python train.py --num_hidden_layers=9 --hidden_size=640 --vocab_size=32053 --attn_scale=0.0884 --lr_mult_o=0.625 --final_lr_fraction=0.0 --max_seq_len=512 --train_tokens=649100000
Each number is 128 + 24 x the weight over the matrix's rms, rounded and kept within 0 to 255. Layers, rows and columns count from 0. Numbers have three digits each.

# layer 4 MLP up, 2560x640, rms 0.103, rows 2364-2472, columns 384-511
114089136113134125141141132132160159109103098117123093122107129123142163125142119105107065092118107105141150114169146122147094117096103135124156127097114148132132094101093120096143177173138107098133120138162118117170108173131172132147136124122148112148105127114117134113130128111136112200146119122120119149135138137145139162144126076104086123110136105103065136166112138085151147115165
084127107158144102149102124138109131171133128139141126140099120121143176158156085111140122125132137138129158131136144122139143122150120160125127164097176104140120117136141140119085102138174152132152124134170106104115141144137114120125173126112113114106129111122111141141114158143118145139102123146147133176114163138109143116126093147138144093142130135124066152099121134122139102111126
098112160118131178127100159150129110158111129149127071130161141123090124132161168134142134147113144124137113149141110154088123101140115118131145110092150168136143102176158146093145164151135121145138046124153089114135156174135128085140109140158128142138126131161141154127149144099091109137170138104150108139161133088092099147130141165150089099140134135142153099123154122125142117135139
115143127117117096090140172114178098115129126123156132153128129134140100120147113134166114108146140121122094112116175147130158153141146148150142149129154117126141121123123143133160111163152156134134115132143149144137133137129151162162093139088125105120163111153123119113129105120145104097119095136102073132137117122146125127152154136118137160098136109125132119133102151126128116115118
111109137115183126133091098150108110163150063140101146120141123113110102125152131121136152135135138132111128108143132086094158112190119101148114133116147130134133099128132122110137106154111106130111132150108127105108106129138133130109137120129095125152127124147114156118099112140115100082100155102118124146120093152138120157148127143136102151155167144116140104140099130148122144144116
117117156129142178132125116114152141145101110134126142119142160108132099129108113151102123106118125100092100142120175159118129110134107155147136073105160129130145120129106119104156083179147142167135162135118125146103147122158132148158127099105133106146145139116094134112142140174155112161117129102136074151109091139178153114146112124154155153106121138127120135139098121095150133102147
152146144121130108125165136139119113147154124121145100160129107094092142109149116127147149123123141075138100113172115135146100169165135115114119166143142159136124091145133168096195097094122110138143125123129129129120099112130102131132121138154143128099131141103138098156136114131124154177133154143129168118134119121134135108102086159113119088113148125123159120131121116142127130142106
115123112152141130109136138128149098160134157105116120110125107127142172110085109142096100100109075157184141129137113119151086120115080127101136145149137133141124113111134153101121138110134146141132129172112148139145157141122131159144081144137128106098138116123142171117185172104138140119096096115118126119126142137164177108083112116156127152108158183117132125128094126137129084080121
156138091127135112160103109119143131111099139148126139151123131103129144135140126135120136103137139133120126080128100120162135119159121140136095128081170131120116133097123108078127158111143133145106191155138109137161127160149129123113157134119153131121126187110133123137103115135130151170144136145165125134123115159131135151140131135110149143104165120126151125143127135112140138125157
129133112109122119145134131112156081116127092154164094127146119097098141137137128138160106137064105130151103104133129135128113118126089193127096139157147101076157121114131142127089106159130136144115144075125140162121185185108132160157098157136139159157141134107124100153108130127121095104094120174133134170091139134171112117124124102135138106185121079112113125135146156107136076130168
133109104104083132151132077139098152169140138116183138127124134110176175123119152129134158134138156145121115141132088160125155132169120105114110112154130170138090125145147149134117161092098139109130087148096178082081100168156105139114164172134152129102121118134094150146115108193174138120172136112120112174124094136150125153169108128150092111114114152143128156125123155065147117123125
120132118125133129136121120160115102208144163130152152079140147115113099130189153109112105074143119084114129142120132101146132105145145124124146144129142153149132159109161079109132087115140127104098127111151118139149114139142121106122117123123149157125152130113149096177118130146154099112145145148129081163148136114110149126086160105121134120168111159143087140146186155144133145132126
102157127106133152093122101138142157150136161124149151144194121112151111122161111130078135136122098110139099130107136137139133181174160138136163116145139104137099106100110138134084120122100119117107137105169125093109123098121150145112103118131121130139180115158126121094131094118145171158152122172128146140135125140145153130167113105120134133169128129141069122102128123108158105156120
130126160150124168159135137135131110090163080138089093099098136148136153125123129114112127128106104134142128131161126134138128164130126110123121135105130086096134117116158118122121097103088147166120125115144084139095127151098142149133139134142119084138106083122102173144104097116171132107144131144096124093162096133120100117140113160125146117136137127139111139167133138135131157140161
128123128128128128129132127130129124129129126126128130126133129132122133127131126128123126125123128127132125126128129130126127132131125129128127121129135124128128132128127128128129125128129125126127130118127129128126129129129129133132129130129130127127125129128124131128129123123127127126128124130128128125127126131129128128124131129127126134131124128123132132126126133127125128128127
137129110103090125134084116153119105122159114110127154123133117100100121159197125138114145172154143158125153121111121137146143086142099115092130112162120117103112125123143126161156178149099110180108090160101120088129149142118070153132143145145129138108147133163113145119140157147113183120130102145128142132125189151121115139139144117121096081122153130116126109111116119108120153144100
153119118120092135108132106153129135092126130180141107141089103087126148142129138154117134120134118108141136127156108083128129200142122131130138135120113078136136126107142134176122093143120137155119102112129121112128099087180130138165107113105164158071136125115139112145142110179167129119135161151145098114160140176106126158137159091142148116116152109139097140132136153098130121147098
143137097125112141118127125121121123170160131145145108114108125110132109132098174107131124085111160156116138129098140137106147130128100133147115158122141095126126131095090145096125139134114114143125127108132124159164139140146160096121113138172099165138120049122111150103140167097139121162117105079114091136148099097087125124142153150100097135120150146130120124121127176102191131098103
122166112109154118149163158143148141134126143142077145082109144160112123130120123122079154141115168097155178133130138100092134179128163132157141138087156126153132121162155154137115147158144150088171095148132110124111131119177083149146116089113141135089047110112137132130129139145122130137101093148118152115139132141074132116167133131110073097118155142141083120143155113150143156107113
107140086125118154120170112161163139103109108133115132131094159125158127155151102142110154119148147105092145142083156115131105087144108159119103104097131138153145065122168097063150162121141137140156126129132066152099117124172146136087109142180177109094108122100124088147118111112142137143155113136101129141118127112117155126135108110153121128118155140132142104132110134142136088085142
144165124168102156128095119173126144084165122118149066159144101096141130168167065105103111145104117125085147152123126119111164118135106124116147118137143120138122161132167105134099120098140075141145124137116105145145122141115110104127163126190135109105132127139098145091128124161152100145123108113128129112109138132136142119119143142145138121148145145106112130129103157164117162101126
132148107131133120107112136183117146174157111137117106117137149164112124169086136093143135124116158150115109194089172131174150117151117136157165090109167143092129182149113120099152154147127126129182135106108169149162133121110117135124115158129104142189078130157100113118137146160151088175156115090127083124141123109134149094128153134113135143100119128127090123140087155114126097161102
150107118135151132116136125174111148121099136090102139141147130104112117122139123123092128145124090135130142122179137095140119157137127071159129113137123138129131092126093140138099140139102097131155130156156161130105112096151138128130114127151134157111141154108107092114072125128154130075129106131152108134087103149131120130121125145129091116097139126158141128163112137074128115115148
122134125054154140131085135145134100168154152137124075132113124107117120136135091169080116144132117139137135141126101153156117123147129128122122087153140106149100079134143178138186106114086120171155125131139091118132138095109131099145061175113138095121136092144094111127127133093168088095129103123124134122140130106166159113125153094143112158119135136171158158080143116105092117090122
110080124150166177144139163184152114113180149119106131146128103111147109141131121144113122147133128163143128127098098152127109155141093168117126108077134141148169162096126094130141105156091095107152149149117160121098118130137115129183124127142144174167115105112114121082122105123164157109142143155092108121117071158138123069117146167152079158145140119135106107089154093145140138101118
111116126163140125146137093136103100131130111147156100118121112134130171119115128097135114093090133108100126127111132110107139112101141113153139183154127135111126130110099132135125122133138115126119108125119109135171151136058128073123132128152166110112115165099099144122124150152093108130168157132122129124124140107142130147140090105136115100145157147102160116096138107147126161122113
120142147138110070136117097127172139102076060136144174130088100160155129135124087114124121107113118130152159098150135113138106149109134097093091118146132149134176112098119152116159115113136122064134148107143151122124084099148121118142072147146081144100130118092087099100108150083110131104149138128148154106127144156059118115126132121148141123119192127114152119150125101151175150140124
118106107134100134141103124176163098128094174063129122152122094150121153110176100112153117095170111077124169119122121146139133163104119127123076133131128141124139106088139139102129166143120145133149095127124149088148121162111130102126044118117125119100119144141050113130157104086118105121117120057111096133176149133155154086143125097123139115122121142116130141168108137106109111103123
107167133133146151116150124106123165159072169175142133129166148100160158127108108166119176110132118112151115170133141112136145122138159133099108112143149098144101152162129133124157137142104145089141121105156115128160120139080121080134134127127156174113154105103122171158125134090146134116090131123164161122116135170114111082095097098084141117139116169173149142140142152103155123135122
137125108112161101148116137117136102151134100160094135130146085144124115101136144116103163115172143159158146119111113109097106120114142099153118115143158131107138128113153119110153109169123143091109146094129147112118125173094126166116120167115120128138128147171151129126132138184126119135115117125133134131103119163153134127100135131110142126163166135109106140144129124068148131119105
111058120109096097161127162080144098171140150126104112086124157136099146117156151165127148118141061109204149160125111147082123124151129136125132136129139106146103160092095122141123081120105141115145154110149162128108116158133147114100104121141126157111083147129091116125139147163118105111142134159132120172123165134155126102107123074198112116135107131124148091104087142046129127122125
120155162125127097147121126152122085142088129151152119108093146141103134117125160136159097167108108120127111113105081131167118084118146086104143151128130126143133142110132122155115130127124158163117078134110149138126122130106113139145109122171102179141148134132121111124162172137115105118149135105151211128109130143162171120092100101107124129099088128105135137143074104107123124150176
147148094135121147142143135142117213115155164139137097146111110099174137133141128115137136142125159112171158064115126131105180121126116122081110142169120147150115141135144120115124161154117064137077176131086095129127080156142131138129077114077090119126126114133063113098157135154115135121126140138154113110112162079112115174112111125129097107132127145139142129125125147140147146151147
122112103120130108090107149181130120125112142112110129133130118106153111071138115137133104147149142156102102155142160111100126150116117130118123126178149131127119095119111103152131142131089135148148164116182121104112122113127120092147131183127156124132125151101153121113089131096115101089168136089148128121146114089122159144136166104105162157139157165095102118099146177099116146143084
129096125084127108123115150111123121114117136162133127138167123121110149157157125153110111119129139154128131087142124095113136087106154095166141135096125116140154113123095157135125138150152148158112142129109146170086128128156096124105128123133117108151132156087117134130130126129157136135146123149123125145106127153175164188134131146182113109135117125087117103114105099113170144113149
136131157133115117093090094172114119161171119138149121150114150129160142118066133077164098137087134131096145143081149083138104121101107135115093203137151118128139081148153171143112126105082118138123110128185110133141147100107092130114112140112122149118126102113112150139081157129165154062141143103174102123163160127115103168095101074167135144118157108098129126095119170147120120146114
102140132149135095095165123165123182162150141134118133116142150172101115113113173152152144113138107151134138127147147121134164119098111128135116154138134132151120075127118106142122085138132164104103112136087175097100150134129149123144152134077136089166143111129124090079128123134164147137140144073109115112174120135130144078152123153098111113127160104137118153103133124148139133133100
099155115128101116141120143141103136142128105155084119103137158146112114130128130129100141092134129111103130114109129104124132133124166155155145153154097101131125147139142096144114127143138124141166118122123132097110097120103132139123088113133129142100103104111117114089131124116096063129112121153129123143127155148101135107108126144099139116069103127123109170105106135153121174127158
146131131143119104128126105146141135138141149112114147137079149149150148149097109107108120097130109139168147157113173150149076137148148144121101166138149141079106125119130131134133125166159112126127110107199116121117162116152145175107108151132141152108160120138088127146104135081165105129138127119128111118173139114106134123138134154116135129120134135129102104124135118109161129125124
148096134134147141104112138143126121156130150137130141130133145145135134151129127156111133140118129133147094117126125106143157116119129139145138159144124130122105107105185139140117127119098129124144123164114146157148101136116136088117137133127101139102086121104143148138157147087087120155135147126157113125110124107129119135117137171121128132118136161096142109139135149129152122153106
108115149090104106084176161095098147115115110120133124129135117128147095160170148131129163118125139112072139140098154131139125138155090118089099142128158083126186097145146167180127076146137143091117116129138154152111137137157141131091158097186130138125135090135097180122141115114103115085097124084110140137169123142128110143103085123169111107119144131106138111132184161126151128137164
151138132100089091145126137106127110143135133149173154113143114118131124146156160124124163098128130143142082143118163121126134100190111112120127131119120140114146123164095190129131142103144148133150173125148172125137177112112102093130131128122175092084093117145106145103136141105116091116094152189177167132136138146089149123171167129147124123136187126132139123117111150127159106127119
115108138150150089140122082091110087161118153138148143097134117090147107138130120118103170137168132111102114136120082065154108065169126146122105136140135149103177146167130138102123114162133119135136154110125130112161112123149143117101156181133095122099127114132123126111150136126147140131088152146171152110091076133099172119139085126141129119144098127152099106164164140133150091127146
142125118157129126117140144066103125134112171121096111125067151151126117091118153129100137108084117140120085086093097152129111111109127145115154125123129151140174077119085094094152147114121105106115088118126116166094051123096145093148135140119114164144143120183104132121113138131103088080129114110144135140123115100119146113132084140182149110115164092123176134164120099130115135143122
096140138153168127088118137159114131128111130127172140135124178115135127136105153129127135106161141094136128112145103160119108103134074178116155150095106126105153092087152132123132120095175156112125087147174128135171108098112124116117137141147152127129102134119082105106137146160116150139165115124161160118126127141125145129166172052145150129133123173100117163097133130111145152125151
130115089131155141097103107133140129165137131121154137129134083114127161131162160101146098095108140178105135177142152087076137187132077139151124177130091174134161128173153095081167139140122106159151119134150150121169166116079123139173115120152097121120145126133114125136141141122175164139110188130131140128139118157155139117106164114121158141116132114127151179155137149133161089094137
166135147109148145097095138115071113111101152154127165124154118103145161188166114109089124108177126129165143167140179089135132131122133137151123110110149140110103107100095101151119150172124131143118117116093105117124108149105090152130146095137103139113129102127143133152144127139138125122151146131122106137098130137138164088121130148097105148125136126108104117117089152167175106153108
116147151111109142098084098120180171091122119110158095122135125138086130103158165124143127110132122126120084155115142113091120158139102143121132101086138094145137117113104139108122160083145118174129117144097116123088135138137109124151099093130113118112112111133113130135091120149108109105116143148102165116099092186123108128127118127132147121121121135105137120129132105137102094115118
145153110141094102108069119137115144118114111161133146089128112132088100105171133179149128091152108110134135137105115133150134142199115130081084134142131118130166115133159170153069116116125108113092143099116128120072088169135103117132152129137139147174066142126129121105128124114117124140126112161144114103119095161108121126106124128182102153105172140140058124108112110125160120132148
185064130125116130136084146080165127158127131128128107079121135122083119182103163155121118146155088133117124125115124131136092147104118122117144128129152142140158128166113151135116122118117126093137124148131105098150155132129094108162136114127136102125125121108097160134153118135143199118138135100115107117110132148092137095150117124131115141134137136145111147212120149122100124113164
136117149167134124086149148149139123166131158106148135120080140115125135136147113134108119120151127132149120120092150124126144137150130136116132129173133094127150139115118115098088103154115117100121123134104075192147138161152133102124082118175145104128092108097139157122137165126140145107143087136151107125126107122165142154107142154153129126160153116141098101169123117127104109129124
110118174169151120151120076159140119140170140127104161139108113151066130137152169129135143146144095063132146124095110128097111151111155095154097097136143124138122175148090099147114095142107142146118110118139129119083128115133103110138154131107114102152107129153148138100110125144126118153107136162176123136046124150122169120131121128137123065106139113103097137086114133165140146134110
128150154044164168134145138122108125170098141104129116149133103148133153118177115113121147127130095129123130147160110132119096102102154114112123147131121164142143095134100113143111126128128081127124094131122115140143075156098142127128078155136095126127136155126196125141122152135121122150121135143123148136122146088121116088137112143092112147137116110099103146110123118123126109110106
152061122145095119144170147119138126100151111091111063133133125108122094158138150085125126114078125151160132140141135132146141135148095102151183146167131117168159144106158132117140116161124144136123153153123138140135176144166113132088133138151135103119124145101099117110158172155119130127165125094122124160118143103116152130147140138138160151117141128115133073130160130097121146174124
109162054126133150110123098148151109130161111078161142124166162146119149076102132147124140117137091143144154133169114131143130136137180108113133098097119124159069175134081067117103091158153126104165122158128112109160178160136142058107162086151184147121130119126104116107158173119138134117122117142121162170123103144129137072136165121055116135111112105070127143129111164141104118163137
093108136175145130120153161138171131116174104143166134115119121084074117131128076136094142136143091149097106093114130092122102119132164116131130178136110163163095107089150106134120075102135125126098151128136086068152171110127088117145147168153130109113117117117156121099132131111101160103139143128114115083115094112124150141124117115170127167126129139118150078111081139124125083115139
142099171132166128122129132100123125147114142142120104118123122118134087137115123146129114153139130090157108087119147094114137107121122097132108138137136137115129131133132150105121149143140145142099131133130131110148154097158132124150121128175137131098124103130115100140156141144131111110105132119125150120120101120136143131124140145171123127121135117121136131128130115107122086120155
147119113105178157150105105144092061107089118117126150117100121108164141139128144141130134137168137107140143121144094117105077134147117142072138112207098165117147127150114136117109164127062123120139139116152113163108112160149148130100127141135147166133085150116119136091112085115118175133146151170189184139123164163143111129139084119129113153114132162094117107111182151069113089106108
132174129099143137197131078103158115153133132142128144141120137119108119137131151111126102119115100185130108132130121127120113139169151104104120107113131090140137158113115122162117103162129144084125194108151113154147111132123140158118126143140113141127146121144099166109160130134067104136142125146132109115134130111077105151119133133158088116102121154130188125121101157103154148157138
111192160108124137120181162138155086130110116148133089205153169115156120144139117109071150121164128154151141096167074144104123156138137162118114145103131095138117098111121154136142131101164073113155116077152108157112156112106117121118116111123126108113127120129106173086142133132155142082092143143111113122104154102132175131154163137104116101133096150097090138141111160155113142135104
112113130121124132135145101146123149109139130112107087125089087133121145148155124111140085099110146109156119131083093089144117154125115138143129109141172093100124127141101146183163154192150075102127094138123139148139131148112069188126103112087130135085161118143104172091190163134103088075132113135115123157210110157153096124139134171137118137146115121080134161144151089153095132127171
136139160173180153149120135107141107170102100132115112111116097131077102132097115096127134121101136102133097104099147062126093115078155152142154121125135118144093140124176142126126124158151139087133084186090157137156118131141128083150123160122158127162083133079106128136128131134114073145165129132112074134138148103135122129138115134147101135150119136138145120096112128134135114095113
173145100139112149125102133107122150125135134118135129153143139114118164133145136077108138132133126140153150111081149143130108111139139136119185120101155126139133086143135128149136105150143137119099101100124137118132121144084119079128156136124127118133085137147123098116119138141122142114171137172128106127118143122080143135092126122121125115129124073101074131104105114099149133158108
099112118171149105120136096095125151131120165158143150109140129101141150108147154152081159139127107144128118150137149128134166131134167110124087092124118146130099136132115110069102173150119168130147177139151138077066189100109144134135158109139141101114150145080160137119135137143126121145145132129106121109139154123104164188077101091103129192106135068116147094125121162141103104103072
137121136147114127069136098125112094118147123141177119154195125110111085117163118099151117094132146083106139126160111177108154127134124169093130155193141130148143082071198122151107147105117113124111139094122139132095141170122162101153174121097137118148121130154094139148130141095150091155125174108131142128159145147116140121115147134115116135121133137099183132151163139099101126093134
157121130131106099189141110140145126132150151132153130127107111104127123137125108153095103151075118126129124100093115146160177141125093154170144084185112083120161139106108159137132118180127155166145139179087056099102138136107129087115119121097114125095110108160115109106171124135120098143147121157125163176117121115143120128135103141103095131078118172172111134143110141111130122144102
113097096099195120100109140151149106122119157139106078098124088126120150096118129123134126103116151139161119121100099111107122126154146138155153119142151132152138118155154166173102129148107074078125086100164164099139105141150156139145129157125151097079124101089088113148174119108169100133087104159120149157143123155090117135098143085163101141130125124163092117097129111165138133153111
138155108106159084088115136120148131143121132130108161166115125099131166163164121161143158127147149100125123166124171134133123149123127105173177165165099157136137095163106171124146106118115117121108111152114098086162101107141152086119098152101144102129119126163127108148116127138116124083135115148165106178154156131129093108122129139121126193122118157153113184138168132099129102154100
100104138107061108131142107112147136147101151114134113145123107179144116124151137117158124172049161130123098105092120128132112131140161160136144145094129102140096085137109123114113143134113119176147123172120120107121133119146109090140098098058111107129178147099145085111094166146093159150132144153122111128066149136140121117190116133107174119141157128147110138136114149197144087139180
164123104175125149165093180130131146103153115155099132159155119095119105141117140130137152127125106142105148135104165127075140122085109167113123121122125130129167163138138102080088153101107114106148121137150101145144187103167116084188137096135138129159140096141149159151107142116147126133144127122120173127134109153097137140137111149157146124137107181156144163133167099095167139161109
129117117141121106144131192094148077116127156137137178110147121129153169095105106115170175098121112145142096140106144096049110125183126132088113148145110112158120116146111125080125112125110126078153078110142138095152088136129113127100174163097099133141160120111105085142124091170134164106143105107115113135117113152099121095106114121122128075143143113126143133117118144118124127130090
088123131158129123106140156158128123138097149132113123123098122117083127153145151149190124110106108122118127111126184175141136144166126119106134133154125140149119072137127151154140116164132119132117122185150112188139115136156112135098095131154126164109104144158180060157133132123126115145148155138102147102110155161120124115125129100149128154141154112097110160129097079107161094150150
104085116100096145122156128139125105129106160151134103105129160157167092133160189142102127072134107168180121120132108161101158132113126135121149128142118128097085135131109154129146118140146132144122147166101108116124098096150127127114103165141159149152092120153120154151135120150149072122151105121144146154122134109184163118142161120126165097109107159094152141157082110101126140111115
097163106115062105130090119102128154144118126162113110108101158096166127126106099108088124080144156128099145120127123120115136131156158168091135097138127105144148088101119120106126123112172119172141124109109138070124113111125139173126124120119118112166135130109163111058104132141127136075135124117102158138137144094122082145143148126145120128172082147155141094107087112087097095097134
151126176174173114112077136114119139116120148092127140191097123090141131174133066098081125095126119159139117125175100135106131120173187127144138069143146110193163129208121121085119099167176104139121180118106149118144113137107103161155166129125146111113098186126139139119128155155202134087111157153115138090105106109182153102143125152135144127155164152211121079104129132110154141143149
099121112130119095122105137172149142112107118080108164165207149089187137121197155143121147133134144120108150141138113159115094105137102131138141183087115117136135154133148096139117133104123139098147102121117142114091128117130133106126085137131140114117160108106133122122109108131128098124116137121147146172076105153152140107115177083135111157129134129118151142126116125105109091118123
131091122138105144126141153163091110106152122141138157145102119121137141140118158163099150141101149127132137086096100153105148114132104146103148067128122110163124118139106089166125117149079125149144089172137171139108151136117135110141121199186136100132133115145111154139131145136100099169113134153140139152095117117108145138150134141120172128175126118135135143121116144129129145129131
113150126128128028155142156099123130163100158140159119113147151147152119120077129137113111120169129172112153105114171144093166121135121099107056146095138113094093127155130110153121121117143138170140093141109120159141151129107115128145095079102116146161150123117133098092098147161110122107093130132126122096155136137101133134126117145189132135133114115133141156137133172121170109119111
105140157144148147103115136117129095103108126140118135136113122155171120150128087149085137116102153155130132133150116132097149091139155155093144124122089103132150110125122092143133092153113079134108138090130107111084176111095102121168149113114132125132129135163087117097098130174104146149108111144079107123145118152139135124122131132123113117130097163141096099134086141134175166155134
175097146150132127050176139105169136139093129147121170146143110145148142117122138133106141108171136109124137132134108145114112146128134155142091128119133150115169133144109142131105130120162143150146111150145146106133133143112144111114143121118134125099124111125081142145157126143144142169121140127148120154142107126152159164114107112153198130131106086133136116141097132111135131109145
129170145126171133150127148138120167134116139082136111131120137125133143138124100111107130133112113142121106117140134156147134121149118153069112159111140124119139117113113137105158121144144117113128106137109128104128072132131146152111127129177133119145104116137128123109137134136140089128120143117098112127122122160102117106134143116128140122135111117147148102135123112137151137135132
091124111100133120149078147100143132173089093141139155152124099148104162135123114083100160149160074143141167150140147136125093101106121118141154153084123165114150103141152104122125119111114142116112109144144108138131123132090092131149109120095090159109115125123171101107097108172137139134109114131172110188081117151132163100127140107107127114119134123155110146140114133130145094123109
092171115153133138150110123134112139122122132149131145137103133078163131142098146173145134128167128140085099145126163115096136088168144129109128141120184131145139090140103114086127113109117140134134155110115126150182157146129135140103130133114119116152123111151145142130146137123144114117133117179108127129168116125128083114121186133102141132118096124147124122150097159073159135139105
101101119078130159157136145129155127110063078134118099112166111143137101075114146122086179128125082159111141141178118113117084120091111161078113100097124122170165155165118117091131100128141153105212131173121131104157147089120121151111156139150131100160139149104102091117092190135124072127095140106083075125102124087123127149118147112144138171110102154138129115167131102147153122152112
142118146150166126148085111121148098106063169095158113149055159085159080147081148149103123163146154125128116147182135084147095121169080136105121129132107139152160147193124152108103195157078142175125141109150084123130134160175111098129091143168100116118067146132143163084104123190113208117143095159105183089112118160138136151158072160133136159091117128137101127140152166091144136113139
141144105145093094101069148091123081134132154141137142111131105135130147138140110143137179136095109137123111141136133129103060120102137106142170109127109127101143116119115131111117154128115146138117120149111116104137148152101118131094141130111109133123089076152135123105104141116153136146130119178130122105119115127127123121167126145168141121118089106117149137112152126198128105135102
123092135180155157153119176099085126159152128140131147161121090138167141153158134145109135156112143122144108103102194143136108086159113118124115130144107144123151165131157163129136088133101116120148100106112153140137166149116145122156130148157110123123109114097126114100116097097137118104105119113140134112166157136122137133117141111099105126079129098109132128135182138111167179138129
128107144124116178131066117148127099112137123133107143091174153152131136086185095130163113135180140138128150133139144136107100115153153139164126133122118133118114154139123141114150164127096089131137162102161154113152063106109128124142115126095156084132135096086116175127173121148106092156144159120126101132117147102190189098160164078158113079124158090111141169143103148086138136089138
112141158158122122091168133144104106118131107124158162117090189156104162159172112134153036194086095153137098118158078151185115097135152112160095128113198109089163106113101093120189096129141106127106118133141082146132128127153121096107190120100127127096139090150161119099128148105113165118112107144117098116122136112119133143110065167137174138115122132126150078205078160140066071106090
136149092145104170179144123122121119144131110111117098167135104136180142140136124133100076162194156106102145094112138124126144130123138095100164173113095124107144107121125145107092169164097121165117155145149145114124125145110181093095102114130150132139125109110109127104135133141120153131153128156142176140102085091083145140112185116137133149117095158126102152109136160100166134139154
119122094159152125098102131129115165094117152117109077128117115128136132112101114061205113154126175108128138124096148160126168126125186109107130117113095109094105151132122165094122095133067146159145077060136107115123087100179108112079122165118125124120128212164115116112156137129154115122163138091174107120102145144124147124118136137129108156154114104135135116173146157169139116170085
110130143121140163107120090160121130138115131115140183101120153082145105138136152161141110123181104130121116117135127116129109105111115157097115100116146132084096145109150165131124147110144107114096117152128093120103146177135147167143079169114115140119093141145114118148131142146110102095121152146147143091167128125151168115120146140133122108133142103132155150124119111134133169094105
112127112137091134090137144113161087143153088083144116138105121126123144126129115126156129118131131140118176108199131149177156159144118095130152132095132128119121110109080115096095143096118121125102096136137141109150122122155113107136144124128117091111148120133111144127120152130137110109139147147132135158082134165114118132128161103083122175110124143103151133176152141125134105118130
114135142100148132096116157107164124154137092124123099120125152123090109101134131112162138132150125106128111128150144127153166134130102124138117108107157113136134148117098127140137123126113106145127103142090140126113119146134129135123151144124082136144163119110128151120114085131154133117126131141143143113119138118145122139160135128140153133118099144111119125141111113144124127128140
126075120158170110078078121173135110132177129148140141159104140127163142123105137085140127105137148126112113123124123109103113127096126102126175158144087178140163119138140120122173128139158104101177123165149149155113162126114092084114148094096115131126140152144107148102157104150142132128142087123124181123103096141173134138121137107072196108170159133124136095184100155114150105108139
081109118128141128093131128144144104124133115118115134087126126114144139136146164119137125128149109130165126149171131122116139099105155152155141154148130116113140092143105115112096099136113117119131186132098125094110148154104159128132111149167119091162117137138141111125147169162114092125129119110115141096170143100149151111145120104177086131149127106134130138142152124092123099080162
102162116132173124169190101123111125135118136134165132141111127106153162172141127183105169181137087158123130128176107110147169134128113145130084144105133113090139120094148169108113129103099160154147118137143114138107113077145125120142115121147130129119139097129124124146109158185160130136140119122116121091164127097115101120115123078127118113097149108071134135137130118112134145112122
132123105126069123125124131107061171122138094181150161128110200152126176181141238124167141104153110150112172124077110117147134126110095143129096137080106123116139090087143098134091137166158134140097115091086158098065107110084126146102116112086093130171126128098124096102147138115132130170149147143096118151121148121155119108149152121115147138144168129097140096109115097143125154156122
178110141105106130130087201104171117108099171112110120123153098085099126163151160138158138135108133109126092112113130126090138138153114116096141128108132112133144131169112109125148122102145152185079149132101126093157142127157143063113111136117122089121107122127070113158175152135145141114153129152153159132110117124124117151139143131091148148139093103118143135127163129092147022081089
108132099103112156133104103117132132140176170110123150129103141114166174194147106153147132119130149108136117115171129121132130124125176129146093114151130141120118134153120153165107060132092140121126090120103107157159128147146090102125127158134110115104130142130116177146160131142085103136144115101139109138098173156129133128099127143127125104158145131085071070110128138124104146169126
088090144110124103156137136136143148145109101138113131146152119148116105121121176121136076111172150147141132126135119079159144123141081175166133111111144117104159147171136131121140154080138148144115108149164124111111106137142147135095125157124099115107125139075120128124129131123155146111119137115135140139105137132104129133104153125130123101156134140133151133135129154093142108122134
151135112169151144116158130084158103136107169170157108109150095100159148102140105098126135148146099100092159135146108121097117108080108117055152162142116131139139140142137137103108118117122124140116155142139138157136169149126137103146110136148133135114140117093117109161116130122138125119128163127185135116118147133139180131143138141141156138133130116145095127134111132140153127110102
164122131142110081103114142157152150068119118137145158126096109092126152123146069152139112146132127145139143135119159130142132134119121107101155187122137156141098089112118107111058152114118195126138119126104096085082191149144106117127132103101123082050129134124098137119119120105123140163121082132108159148143082101130162115126157098189148139151138126113125082099085143107098112136139
078140108133142066091108163112157141144127117094156134114109132102110163086110106128135163142139119146115134173070134127068134060116125146154096132147143110124166089130128099084097105090091111162138080172175133125133132102130124111138096108152109106114149131107121095111099148149168138128139168116127117110145108116135120105117162105081133134153120152124106164119148126136119142134166
078111120092096110131131145118121159120126082119140103149130113141131146092097123129122115112102093165128104169158132114092117115088167132158107159131111099116144182166149160075122087138171123103127118158145131117147160133147126122105091099088116164153111110116094143096113056100136102114127121146125141138102122180097125103131097120133164115160112137152105107182132163149136158146133
126135147114105115131113081125131115126132152120104094114133138139107113126143119145119137127118064126189135147120162132136105102118115134130103134093111114146134150131147152138162123135083117098149131122147131143113148138146166132123126131109109124091136152136115127130111129109142132111138122164147103150101154125138125131144143130103096100162141176112111143129130126126153075140086
142126157126139126133127118087126144126120131114120137099125124118169137117158130124148123118099121136144133103115120133130089130137137125098189171118133101101139134130147096143085136128128102150124129149140149144101143123150113131133132104122097102131114122130145130175123132100145107120126128139121145144114118134110100137122122121111126113119127180133127107157099120124122144124121
134119077108139150090135145091126117138138144125088161162113131106132120154158097158108132127112055133116126099145128124109136110143133154152135141131131112157104149136136118135181101126171141122133108154158084119135124115124128183156137118121149127123182154129126100075163141152112137163149161152177111094128125124134145085122130174137133073102116133096129109131142134160172100161101
098129109093098083114092196147134110106133111118134115115147162138141138098157160136121152136140093117100135132116097148103151131121134159072127131067144113143147123114193137096102147149099122160074112154128142173090106114146122163179136155177140062121103144115099124133063091162147099117084187091110103149136075104163141135090150136156168165105132112173112127100088114127138175109168